config = dict(
    num_hidden_layers=26,
    hidden_size=320,
    num_attention_heads=10,
    num_key_value_heads=10,
    head_dim=32,
    intermediate_size=1600,
    vocab_size=2048,
    hidden_act='squared_relu',
    norm='layernorm',
    norm_place='pre',
    norm_eps=1e-05,
    positions='rope',
    rope_theta=10000.0,
    rope_fraction=1.0,
    qk_norm=True,
    attn_scale=0.177,
    bias='none',
    tie_word_embeddings=False,
    parallel_block=False,
    extras=['local attention windows', 'paired heads', 'shifted keys', 'value embeddings', 'a smear gate', 'an embedding shortcut', 'skips across layers', 'capped logits'],
    init='normal',
    init_std_qkv=0.0421,
    init_std_o=0.0,
    init_std_up=0.0421,
    init_std_down=0.0,
    optimizer='muon_variant',
    learning_rate=0.0123,
    beta1=0.9,
    weight_decay=0.007,
    lr_head=0.00444,
    warmup_steps=120,
    schedule='wsd',
    decay_fraction=1.0,
    decay_shape='linear',
    final_lr_fraction=0.1,
    batch_tokens=[16384, 32768, 65536],
    max_seq_len=1024,
    doc_mask=True,
    train_tokens=374500000,
    max_steps=11030,
    dataset='wikipedia_en',
)
Each number is 200 + 20 x the weight over its row's rms, rounded and kept within 0 to 999. Layers, rows and columns count from 0. The size before them is the row's rms in percent of the matrix's.

# v: layer 20 attention value, 320x320, rms 0.176, rows 207-223, columns 80-159
# o: layer 20 attention output (transposed), 320x320, rms 0.154, rows 207-223, columns 80-159
# q: layer 20 attention query, 320x320, rms 0.156, rows 224-249, columns 80-159
# k: layer 20 attention key, 320x320, rms 0.157, rows 224-248, columns 80-159
v207,107,193,174,217,215,189,189,181,208,210,211,194,225,206,201,191,205,255,198,187,205,214,210,197,203,185,204,234,198,200,220,185,219,197,213,203,204,211,208,204,209,182,190,214,200,193,170,196,186,203,167,209,186,219,220,194,212,208,207,209,200,238,229,178,231,173,196,211,192,214,206,189,176,197,187,214,172,215,141,217,215
o207,106,221,186,192,188,203,208,198,181,192,207,204,198,199,201,189,240,223,194,203,181,143,176,202,201,192,191,191,212,208,194,208,222,222,234,210,170,206,220,175,154,204,225,162,232,209,190,236,237,182,236,179,209,191,168,195,197,176,193,237,202,235,198,186,169,205,202,201,234,196,213,240,220,196,228,236,206,182,221,175,186
v208,110,188,200,233,203,192,161,176,166,213,202,171,201,216,209,199,199,187,209,205,182,208,186,228,188,146,175,183,214,216,173,228,185,223,222,192,219,192,202,163,191,204,198,214,214,195,217,178,169,231,186,208,169,223,219,204,210,190,203,187,197,184,197,184,188,231,210,204,189,206,183,168,182,188,201,226,197,174,204,214,200
o208,104,198,231,190,207,181,213,211,189,240,194,202,199,219,203,216,187,233,226,237,185,214,195,169,160,201,193,204,207,205,181,217,182,164,210,205,208,211,204,246,179,196,178,227,188,161,199,176,225,225,215,194,209,188,221,187,214,172,189,185,230,205,208,242,205,218,201,181,173,217,192,194,234,189,189,194,175,188,208,210,194
v209,108,208,202,208,176,169,170,225,142,219,159,170,194,200,192,198,227,189,187,168,204,193,219,195,214,213,204,187,205,206,217,204,212,208,185,183,168,253,214,213,218,210,175,223,216,187,212,171,181,211,200,215,212,224,200,159,225,195,193,162,211,215,187,215,203,214,205,214,193,193,215,176,201,216,197,217,191,182,163,216,220
o209,103,215,184,204,226,188,189,216,207,232,199,167,194,210,185,184,190,211,187,206,219,225,230,183,192,194,193,226,156,204,213,168,216,217,196,185,174,227,223,194,236,217,180,213,210,211,183,231,198,207,202,198,240,197,234,178,202,229,214,194,225,206,204,185,199,153,208,188,213,204,192,210,186,189,206,192,201,208,210,238,204
v210,109,216,170,176,200,214,172,203,200,224,199,182,159,169,232,226,212,236,212,179,248,219,219,226,169,195,218,190,205,186,230,213,192,190,202,217,199,233,222,207,195,179,188,194,226,202,204,237,158,237,213,150,216,206,214,201,196,234,179,189,194,207,226,193,201,206,199,210,207,208,206,191,197,169,233,186,161,208,193,213,226
o210,103,213,210,193,209,243,206,232,201,152,190,219,220,206,221,211,175,181,189,171,213,200,190,180,199,215,178,180,202,218,206,174,214,176,204,232,218,179,179,237,132,194,206,196,231,209,174,185,195,183,196,181,174,215,182,210,217,221,199,181,172,168,167,172,204,200,187,235,184,173,222,202,169,203,204,184,176,212,238,185,186
v211,105,186,170,197,197,193,223,197,239,230,204,191,211,152,184,174,189,179,170,210,206,181,219,176,159,223,216,226,204,163,218,205,201,188,198,222,231,163,202,191,199,209,217,182,177,177,170,229,213,210,215,183,181,201,215,196,208,211,197,198,211,229,211,204,180,235,231,241,196,143,206,228,203,190,215,195,197,209,192,222,209
o211,109,182,207,193,158,208,222,193,212,225,177,213,221,194,201,186,161,193,203,174,220,181,238,177,208,190,216,175,187,231,174,180,182,212,213,200,184,213,201,188,174,171,195,212,180,234,227,184,191,212,207,210,171,234,182,222,221,221,186,195,190,175,196,197,202,210,204,226,180,211,232,168,202,211,236,178,190,225,221,227,176
v212,105,173,195,206,177,223,151,211,176,216,187,200,208,235,226,191,204,199,199,197,229,196,207,203,206,222,206,184,161,210,189,210,243,182,220,192,200,179,167,230,172,235,193,201,174,203,184,197,201,211,201,196,186,236,174,228,226,204,219,188,181,221,204,229,229,168,183,208,232,209,218,219,215,210,222,163,185,209,214,218,251
o212,102,167,193,206,216,208,207,209,193,240,217,214,217,201,194,226,220,200,195,220,250,213,196,208,213,156,198,194,219,211,211,189,205,208,182,233,237,210,215,174,241,178,198,208,180,195,192,210,219,191,216,196,194,179,210,158,188,192,200,218,230,201,183,176,213,183,199,212,216,198,230,231,214,210,197,174,196,198,165,192,177
v213,111,185,215,179,206,241,197,183,236,170,184,232,150,225,197,184,210,221,195,170,173,222,178,168,214,220,216,218,187,204,186,194,196,186,206,163,245,216,208,196,200,183,246,205,207,195,177,209,158,172,186,203,166,227,224,181,210,210,212,154,203,164,202,185,179,228,160,214,184,217,208,210,181,193,197,178,190,158,175,210,216
o213,106,186,204,201,198,208,223,217,204,170,180,183,192,184,197,141,248,177,190,151,196,191,196,224,177,202,204,223,220,217,176,217,211,195,157,236,223,219,209,189,138,223,181,194,181,181,229,185,177,202,174,222,194,207,229,207,199,186,215,182,198,227,215,151,191,219,209,199,223,194,213,201,193,215,181,189,218,203,205,241,215
v214,114,186,204,217,183,184,202,224,208,198,191,216,209,187,201,236,219,184,204,178,219,179,186,210,201,243,219,191,230,187,201,198,199,225,192,180,195,231,214,186,218,191,215,173,179,203,150,205,225,178,211,174,188,184,196,204,188,214,228,224,179,190,180,194,213,193,179,219,211,205,199,242,175,180,226,160,234,190,197,204,174
o214,113,190,185,197,215,225,201,180,219,214,214,222,155,195,181,204,223,222,198,185,173,177,186,227,206,198,217,183,188,236,237,201,194,199,196,216,198,209,193,205,214,216,197,198,168,212,179,208,188,200,210,193,232,196,181,183,199,241,225,209,193,205,188,163,198,189,251,208,190,231,227,221,227,226,187,221,178,216,235,168,205
v215,109,189,215,193,202,176,188,189,168,183,234,191,183,170,195,197,198,174,178,173,204,247,197,169,216,190,175,206,175,219,244,214,162,184,227,217,218,202,227,175,198,189,187,212,220,217,226,169,201,215,227,157,163,237,238,174,186,197,204,202,196,198,192,184,183,209,188,171,197,167,219,189,220,199,188,182,206,232,199,204,196
o215,111,208,182,190,204,176,222,215,209,225,198,237,165,185,199,196,208,182,197,211,214,231,257,189,178,189,196,201,181,187,199,183,194,191,226,187,213,197,175,201,165,147,164,185,229,215,199,193,218,182,162,189,191,171,200,208,187,198,197,231,176,194,167,191,195,217,234,149,163,228,212,216,210,194,184,206,218,208,196,198,210
v216,112,207,225,194,222,214,198,190,193,163,167,202,183,182,188,178,191,215,176,206,186,176,255,210,185,203,217,180,205,207,201,174,169,243,194,204,197,165,199,192,181,211,213,210,208,219,217,201,219,190,162,163,174,173,210,174,196,219,216,212,175,207,205,193,207,187,219,167,187,195,167,165,213,179,202,200,192,208,218,227,200
o216,107,167,237,218,198,210,197,163,219,216,193,188,186,228,216,231,148,185,205,179,183,224,206,219,215,172,211,216,204,190,201,182,213,256,215,203,232,190,202,198,121,206,183,198,193,199,171,216,169,197,199,177,218,219,183,209,168,245,198,218,224,211,196,198,209,168,191,195,224,186,228,189,191,179,189,208,196,181,160,199,219
v217,108,211,168,215,164,205,203,186,196,220,199,191,219,187,225,178,228,199,234,175,201,188,166,204,175,208,189,221,214,209,210,192,239,195,212,198,174,206,259,174,199,219,177,198,193,239,207,175,228,214,184,212,198,224,210,181,216,142,192,166,237,195,194,195,170,171,176,232,149,247,169,213,171,186,192,180,205,207,213,205,230
o217,112,204,192,200,186,198,181,195,209,186,191,187,188,234,194,174,228,168,206,232,216,184,214,179,222,186,167,208,192,202,221,193,213,195,206,218,194,186,203,215,234,201,215,206,182,186,219,189,181,196,220,166,161,219,186,233,215,232,185,171,191,185,229,234,183,216,223,152,216,187,221,171,226,186,227,211,219,203,204,206,183
v218,103,185,224,184,213,194,201,167,214,210,189,193,223,206,245,225,210,216,157,205,223,170,212,186,229,226,212,173,210,177,206,219,209,214,186,218,173,224,196,177,184,183,183,205,218,192,233,177,209,199,190,252,221,195,152,219,204,170,164,220,144,195,192,254,172,197,184,183,190,203,187,190,183,202,201,186,198,198,160,217,213
o218,107,162,233,221,220,204,173,176,216,176,152,210,222,177,220,185,199,137,187,198,209,195,179,207,237,201,192,197,191,200,222,203,242,203,183,198,233,201,191,164,236,165,212,225,182,171,201,208,230,203,189,248,201,177,177,226,217,249,158,224,207,176,253,174,208,191,190,189,212,223,206,176,225,208,166,216,238,211,225,201,200
v219,107,188,230,217,218,182,203,229,196,205,180,179,270,216,200,188,200,178,199,210,213,179,223,224,231,199,186,207,200,196,220,182,214,181,223,216,217,179,202,204,199,188,212,199,165,173,210,181,226,174,235,216,168,213,196,225,191,208,194,242,213,183,184,190,210,204,211,191,209,222,215,207,159,226,199,202,200,226,214,197,177
o219,109,230,181,219,189,186,181,226,191,216,185,196,192,176,190,236,167,196,183,199,214,204,210,217,180,179,217,207,195,170,184,178,180,226,213,212,246,238,218,211,279,193,250,204,172,227,168,181,227,173,206,224,203,183,196,223,175,223,168,216,200,199,190,195,203,207,216,174,162,182,191,200,229,192,163,182,226,195,204,185,218
v220,114,213,187,201,227,198,233,208,208,211,176,217,214,231,156,231,175,192,217,197,193,210,209,189,250,214,205,209,245,187,213,257,186,193,189,189,225,184,151,198,189,226,226,196,215,163,275,189,193,231,181,243,179,206,206,197,192,200,184,220,167,202,224,202,208,199,196,217,187,194,220,199,212,195,222,175,189,210,202,212,192
o220,110,188,188,206,209,256,209,180,210,197,151,208,217,206,204,227,198,196,202,192,177,219,194,221,230,226,206,221,213,215,213,198,166,242,220,184,188,216,204,156,221,203,196,186,169,178,201,209,234,201,208,209,175,225,178,168,191,229,235,199,197,166,174,208,236,226,179,200,214,212,182,231,215,210,197,221,166,200,221,202,180
v221,107,281,231,163,212,227,179,208,152,201,200,221,207,225,214,196,171,195,210,191,228,218,187,199,183,187,204,216,188,195,217,188,167,192,166,225,229,225,191,196,197,195,183,220,237,225,200,220,192,209,174,203,211,178,203,219,204,165,195,248,173,181,221,204,201,228,193,198,178,196,181,202,232,182,219,197,196,194,187,198,199
o221,109,193,183,232,237,220,179,189,249,213,163,224,202,175,232,221,202,166,206,158,213,187,195,179,193,183,236,191,201,134,231,164,206,186,200,162,215,206,203,186,149,221,192,217,179,202,231,204,219,217,194,221,235,205,209,184,217,173,195,189,182,166,216,220,192,217,201,184,207,202,167,163,189,182,196,200,228,193,220,184,220
v222,109,188,164,183,242,181,166,194,175,216,219,210,222,210,210,236,189,211,209,210,176,198,175,188,214,222,160,196,175,218,214,178,242,180,199,176,181,199,204,186,217,234,173,197,195,161,221,180,231,192,197,192,211,198,230,212,203,163,191,180,229,163,186,211,228,233,207,221,228,220,190,205,186,240,205,203,188,197,229,212,193
o222,105,190,189,196,189,200,176,212,176,222,218,214,198,218,183,206,186,181,186,248,204,203,183,208,200,181,212,197,215,194,212,186,193,183,225,206,180,214,186,202,247,193,200,192,209,220,205,204,204,232,193,214,169,195,165,249,217,192,224,210,208,211,186,195,210,211,207,217,192,189,219,209,183,195,180,212,199,181,222,193,179
v223,111,176,222,218,186,235,174,218,218,191,189,221,205,204,227,185,202,210,210,234,238,207,193,157,195,206,212,197,213,171,186,213,260,214,184,231,194,205,209,145,237,183,154,218,238,181,207,219,188,217,183,214,213,234,204,177,222,173,208,193,213,182,206,182,193,210,200,209,188,235,192,187,174,209,184,210,226,186,176,149,201
o223,111,187,188,203,211,205,168,173,210,177,190,203,183,209,164,187,215,145,218,199,190,219,222,217,182,214,158,225,250,186,205,204,196,222,203,191,217,195,184,242,223,176,192,201,223,204,220,237,190,216,192,187,156,194,209,184,169,152,225,169,190,194,174,209,189,209,167,194,182,185,197,177,228,192,216,198,182,200,183,224,168
q224,091,181,188,209,181,201,204,215,192,208,223,192,215,234,205,218,167,206,225,198,202,202,184,176,205,204,205,215,229,157,188,205,204,197,182,212,213,212,165,185,196,209,245,182,236,183,215,200,223,237,203,172,199,229,191,181,193,172,217,194,204,202,211,260,205,193,204,182,188,207,197,250,182,207,210,165,216,176,192,207,213
k224,098,194,181,198,215,173,202,225,176,247,204,196,215,198,211,217,182,192,199,211,173,208,197,250,205,183,175,139,164,170,205,228,209,207,197,200,203,237,195,171,187,172,202,193,191,216,180,203,206,210,191,193,170,236,198,185,180,168,226,198,196,194,186,176,185,218,225,213,259,196,202,181,226,172,195,205,141,232,197,211,174
q225,097,193,180,188,228,191,210,188,182,186,182,191,193,203,207,213,219,167,184,151,211,224,213,196,204,218,215,177,231,207,181,212,221,194,205,218,184,188,173,202,202,180,209,217,197,194,227,204,220,173,199,174,207,181,178,222,223,189,150,212,189,193,199,161,137,193,190,206,191,220,224,222,188,222,224,175,208,201,221,173,200
k225,087,196,202,203,221,190,210,194,212,195,212,182,144,209,254,202,210,230,195,165,180,225,198,189,212,192,226,193,230,203,208,212,186,197,213,168,208,202,161,216,208,193,179,174,186,241,223,208,222,210,179,228,192,214,185,197,188,184,182,210,198,184,234,223,229,233,203,222,245,216,204,226,206,187,191,231,134,199,213,218,186
q226,103,196,184,229,167,216,213,191,228,183,205,203,212,200,178,184,157,205,193,235,181,178,187,180,182,206,212,203,180,205,203,245,187,197,190,212,194,234,174,205,176,183,238,186,197,178,188,227,241,180,180,213,202,218,209,215,187,223,206,210,188,183,213,215,193,215,192,229,201,179,204,228,185,203,198,214,201,218,188,228,213
k226,094,219,203,193,182,202,219,204,226,212,184,180,196,203,162,184,202,215,227,174,188,200,180,227,191,237,175,190,170,176,217,191,206,215,176,198,189,186,204,218,228,215,187,171,197,195,231,170,197,208,188,195,190,200,204,203,186,196,217,181,188,215,205,192,175,226,195,199,203,194,238,230,204,196,225,230,156,208,187,222,215
q227,100,191,181,206,225,191,180,224,181,205,224,186,200,224,194,189,194,217,184,204,223,195,210,230,149,179,237,200,197,214,184,218,187,229,197,198,217,197,215,191,209,176,213,239,206,214,183,192,212,169,228,197,232,203,217,196,196,228,212,215,240,225,186,219,211,231,227,213,204,173,215,201,208,182,204,181,238,208,178,208,216
k227,091,196,195,212,177,174,212,171,175,233,220,195,129,201,205,176,178,214,195,196,224,229,210,223,200,234,190,192,218,202,263,186,215,218,188,200,214,242,222,184,211,178,177,187,210,184,210,225,228,191,175,201,204,175,183,181,176,199,215,180,221,202,207,192,228,195,207,192,224,218,224,224,193,203,174,213,216,192,168,213,163
q228,089,205,196,205,209,202,189,162,182,192,215,236,204,167,208,185,211,183,214,176,203,205,204,197,186,210,212,206,198,176,181,161,169,213,221,176,253,173,202,172,212,188,200,195,215,218,229,194,178,201,200,201,180,197,154,220,193,226,175,201,195,185,188,215,175,247,193,216,223,207,214,185,238,195,189,194,177,239,193,206,204
k228,088,204,194,236,192,217,166,207,166,251,220,213,224,166,180,225,195,179,196,189,208,178,218,195,243,194,226,214,221,209,240,210,184,185,168,210,198,222,199,187,224,200,193,190,205,211,201,209,187,182,201,190,201,163,207,210,149,188,196,212,188,172,187,222,208,213,210,181,194,220,224,184,224,198,248,233,203,223,170,218,159
q229,100,197,200,194,210,208,167,185,213,209,192,196,199,208,192,245,215,197,191,187,190,203,170,230,175,215,183,234,156,193,238,197,181,198,198,190,197,208,228,209,187,208,206,180,226,206,196,148,185,215,227,191,204,186,209,182,221,198,184,179,255,215,224,183,207,197,187,185,200,208,212,244,167,184,182,190,206,201,213,226,224
k229,089,196,180,208,198,178,144,213,227,202,237,213,218,214,194,169,220,223,194,187,191,183,244,169,202,188,213,208,205,207,144,199,218,221,238,169,180,197,212,216,203,204,202,217,211,202,205,227,204,202,231,188,188,192,164,154,192,188,168,185,207,258,219,202,197,177,203,212,220,197,218,218,206,208,168,192,203,190,179,223,193
q230,101,171,195,209,204,199,184,194,198,195,194,203,163,219,215,200,214,201,220,206,207,200,218,184,215,178,225,149,200,229,208,199,180,173,192,179,249,225,203,190,224,179,208,223,208,201,232,236,223,230,188,201,216,210,189,159,196,175,193,166,194,167,227,232,190,210,174,177,207,176,166,195,203,186,217,219,185,225,178,184,220
k230,090,233,212,189,178,178,177,196,231,190,238,194,193,203,219,193,192,200,197,190,167,196,217,217,200,199,177,221,236,252,175,225,229,172,235,193,195,194,196,226,200,188,217,224,204,197,190,188,207,217,233,146,194,209,184,215,203,204,197,202,213,217,204,198,207,186,203,177,211,226,199,193,238,226,178,212,182,189,179,195,167
q231,100,212,195,215,214,192,193,177,201,225,204,239,177,240,203,219,214,227,194,206,174,201,195,202,167,196,208,202,163,185,236,239,203,205,222,188,217,252,198,187,201,232,187,207,177,187,189,222,194,177,197,221,192,267,236,222,171,228,194,240,205,221,211,196,174,242,239,203,215,217,213,215,182,210,190,204,196,174,208,200,170
k231,089,171,183,198,191,192,222,200,201,194,215,186,193,204,204,181,218,164,198,208,183,213,184,224,184,260,209,207,198,193,193,209,185,191,234,218,197,202,203,207,192,200,222,181,245,204,155,213,210,195,171,203,216,203,218,212,216,207,195,190,252,184,213,210,159,203,168,169,180,171,177,186,205,230,187,225,165,214,210,236,216
q232,094,177,197,208,153,214,199,210,162,208,197,201,226,195,195,161,170,194,199,200,192,213,195,219,218,218,168,211,222,216,193,197,173,215,196,222,222,143,215,218,220,192,200,195,212,210,228,241,200,222,224,223,219,194,193,216,191,209,213,179,194,193,181,191,216,200,192,176,195,177,222,200,175,192,204,185,192,209,187,196,212
k232,085,213,158,170,218,206,195,181,210,180,171,244,194,166,166,187,184,197,183,190,206,185,202,147,199,185,165,259,188,195,196,213,223,226,207,163,212,209,204,215,175,183,198,183,185,194,194,221,201,192,214,201,214,206,199,203,208,182,184,198,190,182,217,245,204,254,189,220,159,241,233,169,201,176,181,229,178,201,168,167,235
q233,112,173,191,197,205,217,226,216,189,190,218,174,193,211,219,159,212,158,212,208,210,207,172,183,236,202,198,206,171,195,161,194,198,170,156,188,194,205,184,189,229,197,238,183,210,175,202,192,224,222,196,188,199,199,185,182,204,213,213,162,201,203,212,205,196,205,188,215,175,189,198,195,219,210,244,186,187,214,235,235,181
k233,100,206,186,187,236,220,174,182,209,196,214,204,167,223,196,218,218,198,192,216,203,155,185,216,195,235,196,210,169,216,201,226,185,228,198,193,199,212,215,201,190,194,193,239,205,177,186,183,211,220,186,200,169,184,212,222,207,221,172,231,218,207,199,192,176,211,217,180,179,177,198,182,226,196,186,233,216,203,187,178,163
q234,100,175,207,205,181,205,189,180,229,205,205,214,198,213,211,181,181,212,181,185,207,175,177,199,198,193,206,179,182,169,240,202,233,177,176,224,196,207,216,175,180,179,212,206,215,175,195,191,167,192,242,169,222,190,201,208,162,181,178,203,202,190,226,251,213,184,189,240,192,200,166,188,232,208,202,216,196,175,236,208,203
k234,085,187,215,170,170,178,179,215,186,201,235,211,181,192,204,214,222,186,194,220,197,207,251,220,212,212,177,202,189,204,176,204,200,195,176,223,216,212,190,207,207,191,220,183,229,230,208,200,203,255,185,196,202,222,223,208,196,212,169,208,205,197,212,221,206,185,189,180,234,191,142,200,178,186,168,213,212,210,153,171,188
q235,095,216,213,231,187,196,245,191,199,191,173,211,218,199,191,185,210,231,191,192,209,202,168,181,196,205,233,169,188,207,187,205,201,197,194,203,227,178,227,184,166,184,204,222,174,210,171,173,194,213,213,216,179,228,213,213,197,203,185,148,169,241,192,194,211,208,203,205,202,198,202,172,208,202,200,205,194,197,195,213,191
k235,092,197,216,213,210,211,185,204,189,147,199,230,203,194,200,216,187,226,196,185,162,189,216,177,192,159,202,198,211,214,222,202,203,214,188,179,189,203,146,204,165,232,165,158,197,216,182,162,207,182,160,180,195,212,220,195,215,166,241,207,213,182,202,154,206,174,221,239,191,189,224,186,220,215,174,195,239,190,218,205,242
q236,101,201,210,176,227,182,169,175,202,181,200,225,215,189,183,209,206,232,206,221,213,203,218,142,172,213,183,209,234,218,183,163,215,217,216,195,214,198,185,214,189,199,186,182,173,160,209,212,216,197,220,190,206,228,178,216,211,152,201,209,190,170,198,209,223,181,152,199,233,205,194,198,205,222,252,188,194,176,208,238,212
k236,095,206,215,199,211,151,179,185,199,197,236,220,153,180,168,180,219,212,192,195,189,206,207,192,212,185,224,210,226,191,191,197,238,186,213,170,195,216,199,197,180,194,209,228,196,231,207,185,189,219,187,224,208,205,204,224,169,214,199,192,175,204,206,196,193,229,206,235,193,218,209,221,203,204,148,200,238,190,189,233,206
q237,095,199,230,198,214,211,182,171,205,251,220,166,208,209,151,220,212,221,177,202,212,216,187,203,179,173,225,188,141,222,188,210,205,214,190,213,232,193,197,190,217,187,217,198,235,200,209,173,175,204,201,195,198,182,190,189,179,188,178,164,171,190,161,212,162,207,175,210,176,206,182,209,228,179,204,219,233,191,185,220,235
k237,093,208,207,212,218,190,176,207,217,251,190,242,211,198,204,183,222,206,188,225,201,191,185,218,211,236,197,190,223,188,175,214,193,186,192,158,185,228,172,202,190,183,203,177,211,194,183,183,226,203,173,215,213,212,253,178,220,187,183,194,193,162,167,188,175,179,201,207,223,163,224,190,185,202,213,200,187,195,229,217,196
q238,100,164,207,232,172,222,194,189,183,200,173,184,190,219,194,181,189,194,214,205,202,201,239,208,209,181,230,212,174,171,204,203,182,245,199,188,166,186,195,212,220,217,180,186,236,215,228,203,207,209,231,189,222,169,193,197,192,212,202,176,223,195,186,200,192,176,198,228,176,203,218,216,192,192,187,158,214,225,225,213,187
k238,090,180,177,204,191,224,219,213,198,172,210,214,225,184,192,221,218,214,206,196,210,179,214,190,200,186,209,218,188,190,168,219,200,157,226,187,199,207,176,195,217,176,208,180,239,185,196,196,197,203,177,184,222,220,239,207,190,211,194,186,209,189,207,203,198,226,167,185,237,185,154,197,210,215,166,191,198,198,191,183,223
q239,094,202,220,173,231,202,166,209,236,196,202,170,192,202,226,223,209,196,194,160,208,202,196,198,162,215,159,197,226,217,202,221,202,199,204,231,204,190,238,208,191,204,197,179,191,185,177,207,204,183,202,177,184,228,174,194,191,203,175,220,171,207,176,189,190,200,206,201,212,193,203,206,217,204,197,274,225,195,191,181,213
k239,093,189,227,192,204,188,194,192,176,199,184,212,181,158,176,200,192,170,169,215,187,172,208,235,214,174,178,200,208,179,171,256,167,195,188,194,151,202,180,235,181,240,220,157,196,203,145,205,206,217,201,204,207,189,198,193,217,213,161,194,169,170,177,199,201,164,225,217,231,206,209,193,216,163,176,197,214,191,222,209,180
q240,099,187,166,192,149,226,196,214,232,200,195,192,257,205,202,200,210,174,210,187,216,182,171,151,179,214,207,183,188,216,219,186,220,146,216,210,214,194,197,210,218,221,215,191,179,180,206,198,176,193,214,223,183,200,186,212,207,208,210,185,180,204,209,199,230,206,190,195,189,200,231,214,198,203,197,199,226,195,240,183,195
k240,101,182,204,187,217,219,173,196,223,199,193,224,220,179,205,193,218,189,188,187,192,166,210,209,197,168,208,194,222,213,199,250,201,194,217,200,199,180,196,203,164,217,200,190,208,220,181,176,192,161,180,229,217,184,226,213,201,167,179,197,227,181,215,219,247,228,204,204,176,215,202,208,157,201,211,206,189,213,189,212,185
q241,108,211,173,180,203,206,201,198,198,208,191,159,189,177,197,196,196,190,189,181,200,170,223,191,213,199,186,223,169,180,209,174,205,202,201,181,221,188,218,180,249,195,199,219,230,201,217,230,192,209,201,155,216,180,237,199,222,200,206,210,168,233,204,187,199,190,201,189,237,193,206,227,203,188,253,197,195,188,195,187,228
k241,099,217,203,220,186,208,198,219,222,186,229,194,193,186,210,203,210,230,193,180,180,196,193,228,205,178,195,174,180,219,186,192,193,157,188,218,215,179,206,186,180,191,214,225,173,205,203,206,207,232,180,186,150,217,200,200,214,196,225,181,187,218,211,184,235,176,204,225,217,218,196,195,178,209,223,204,199,214,212,230,193
q242,108,203,191,196,205,272,197,195,180,198,181,216,219,214,192,210,200,189,232,207,171,206,217,173,205,176,180,218,214,205,219,214,188,221,235,212,214,213,214,185,243,220,191,202,204,200,238,158,210,192,230,208,221,188,203,208,181,204,184,199,233,214,205,208,177,233,174,192,167,225,170,211,189,194,213,194,225,203,185,208,198
k242,112,200,195,204,198,206,213,204,209,212,209,160,214,191,200,184,203,227,199,178,219,213,200,196,239,210,220,207,193,190,197,163,211,167,191,201,227,215,209,164,237,232,194,220,214,192,162,186,239,188,214,220,187,218,171,179,210,181,214,215,185,220,203,220,226,211,165,165,239,218,185,196,165,190,225,197,189,204,199,209,180
q243,099,178,232,228,225,210,206,177,203,200,218,196,180,168,202,183,195,220,217,209,193,180,202,186,158,199,201,232,230,190,211,200,192,164,179,181,161,201,188,195,187,188,188,180,229,257,199,209,198,177,208,220,223,173,205,177,229,218,207,196,174,192,232,198,213,201,181,166,190,180,202,218,182,183,225,212,187,219,222,218,201
k243,099,221,214,226,147,195,211,187,203,154,201,188,196,219,210,186,178,184,171,200,188,219,196,188,221,195,185,171,228,191,201,200,164,166,182,192,206,196,205,184,229,197,194,201,222,197,188,181,190,205,215,229,189,205,223,195,192,227,219,183,195,175,233,226,212,208,159,229,208,174,176,214,182,179,185,193,155,201,195,218,243
q244,104,203,194,196,204,226,191,196,218,188,231,221,189,203,156,265,212,194,214,206,231,190,190,208,215,198,227,176,190,178,209,198,166,216,173,184,224,198,208,172,214,207,213,173,199,184,227,194,184,216,222,216,199,201,173,179,165,203,245,171,213,165,179,232,215,193,233,210,242,207,205,189,193,238,200,207,211,175,189,208,216
k244,106,190,189,208,195,195,193,225,200,180,153,199,228,177,180,176,163,217,211,202,189,215,211,198,195,196,217,199,198,207,169,172,212,210,228,190,207,214,198,209,213,139,183,231,190,200,194,204,190,181,229,198,186,216,242,216,184,175,232,217,212,222,205,238,178,206,175,170,185,212,211,185,204,179,186,276,181,200,210,222,201
q245,098,192,208,163,199,196,215,197,194,185,191,184,198,193,218,227,187,187,216,216,216,166,173,209,234,191,232,180,212,222,226,229,218,187,219,186,161,235,200,186,275,179,181,196,210,185,237,196,222,207,206,195,203,197,188,216,183,220,185,179,179,185,174,237,183,233,171,181,176,210,171,182,194,174,179,212,184,166,196,247,215
k245,117,229,202,215,215,209,185,161,201,230,177,192,178,198,215,218,222,199,194,200,199,190,189,178,220,191,220,196,198,188,209,166,201,232,232,201,218,217,238,217,218,196,206,217,196,223,180,195,205,227,180,159,196,216,189,203,170,165,207,196,227,227,188,242,184,210,182,216,179,176,188,191,199,168,194,174,199,202,185,201,212
q246,111,170,208,208,171,208,219,192,187,190,216,225,181,199,179,194,226,200,191,214,209,173,165,186,172,188,206,209,240,186,218,188,181,210,190,214,229,213,225,175,175,146,162,228,185,230,211,176,203,194,201,196,225,179,205,238,173,202,186,197,174,228,171,213,231,216,227,206,238,219,189,193,215,241,204,185,206,205,217,209,196
k246,113,205,162,226,202,224,180,189,218,235,234,215,178,198,203,223,234,162,197,204,202,197,192,176,203,229,218,227,222,179,197,179,208,183,220,228,171,234,213,224,213,186,192,217,205,221,194,200,222,234,197,182,198,202,178,205,183,240,194,213,181,202,158,234,228,198,206,177,196,233,220,203,198,188,206,206,215,187,181,204,225
q247,109,170,184,223,198,195,195,211,221,202,173,190,166,170,179,226,183,201,188,191,183,190,232,216,224,181,191,230,180,184,206,182,208,191,205,235,202,192,185,200,197,196,166,165,233,255,186,215,198,213,207,230,169,218,196,229,221,177,186,228,177,168,207,158,210,217,180,203,193,185,196,224,189,204,162,222,173,224,210,217,200
k247,105,202,166,204,197,216,204,248,188,173,180,221,243,230,234,224,201,207,197,185,200,225,234,183,190,211,222,188,199,191,163,204,202,235,186,214,227,173,220,178,171,251,173,185,200,168,198,182,194,248,163,242,220,227,176,197,223,180,189,210,186,164,185,204,229,207,207,223,198,218,188,211,197,202,182,175,167,184,217,237,227
q248,105,157,229,203,158,205,221,201,177,215,217,206,208,202,183,185,196,216,201,246,204,180,217,206,184,193,226,211,231,206,196,230,191,214,212,157,185,189,193,181,226,196,208,203,207,158,212,240,193,194,188,193,204,211,178,201,187,202,212,225,207,194,214,232,216,201,187,168,206,198,192,164,155,173,216,237,205,207,211,189,199
k248,103,187,205,201,232,210,213,236,184,204,193,202,194,232,182,240,194,221,194,231,203,198,182,192,187,230,208,195,190,206,203,213,174,198,197,221,173,207,235,167,237,259,215,197,180,189,209,206,212,185,182,204,223,188,223,193,210,210,197,190,201,184,194,186,154,223,193,219,147,187,190,205,198,201,204,198,190,222,199,201,182
q249,113,200,218,164,180,182,200,201,189,181,222,202,205,169,197,191,206,217,188,196,191,184,236,172,217,183,202,217,236,192,198,200,201,210,182,178,209,176,223,206,244,216,218,189,206,171,188,211,181,178,216,196,183,193,186,196,167,201,228,217,180,188,190,206,213,212,243,206,203,161,254,174,185,199,216,218,199,192,208,159,190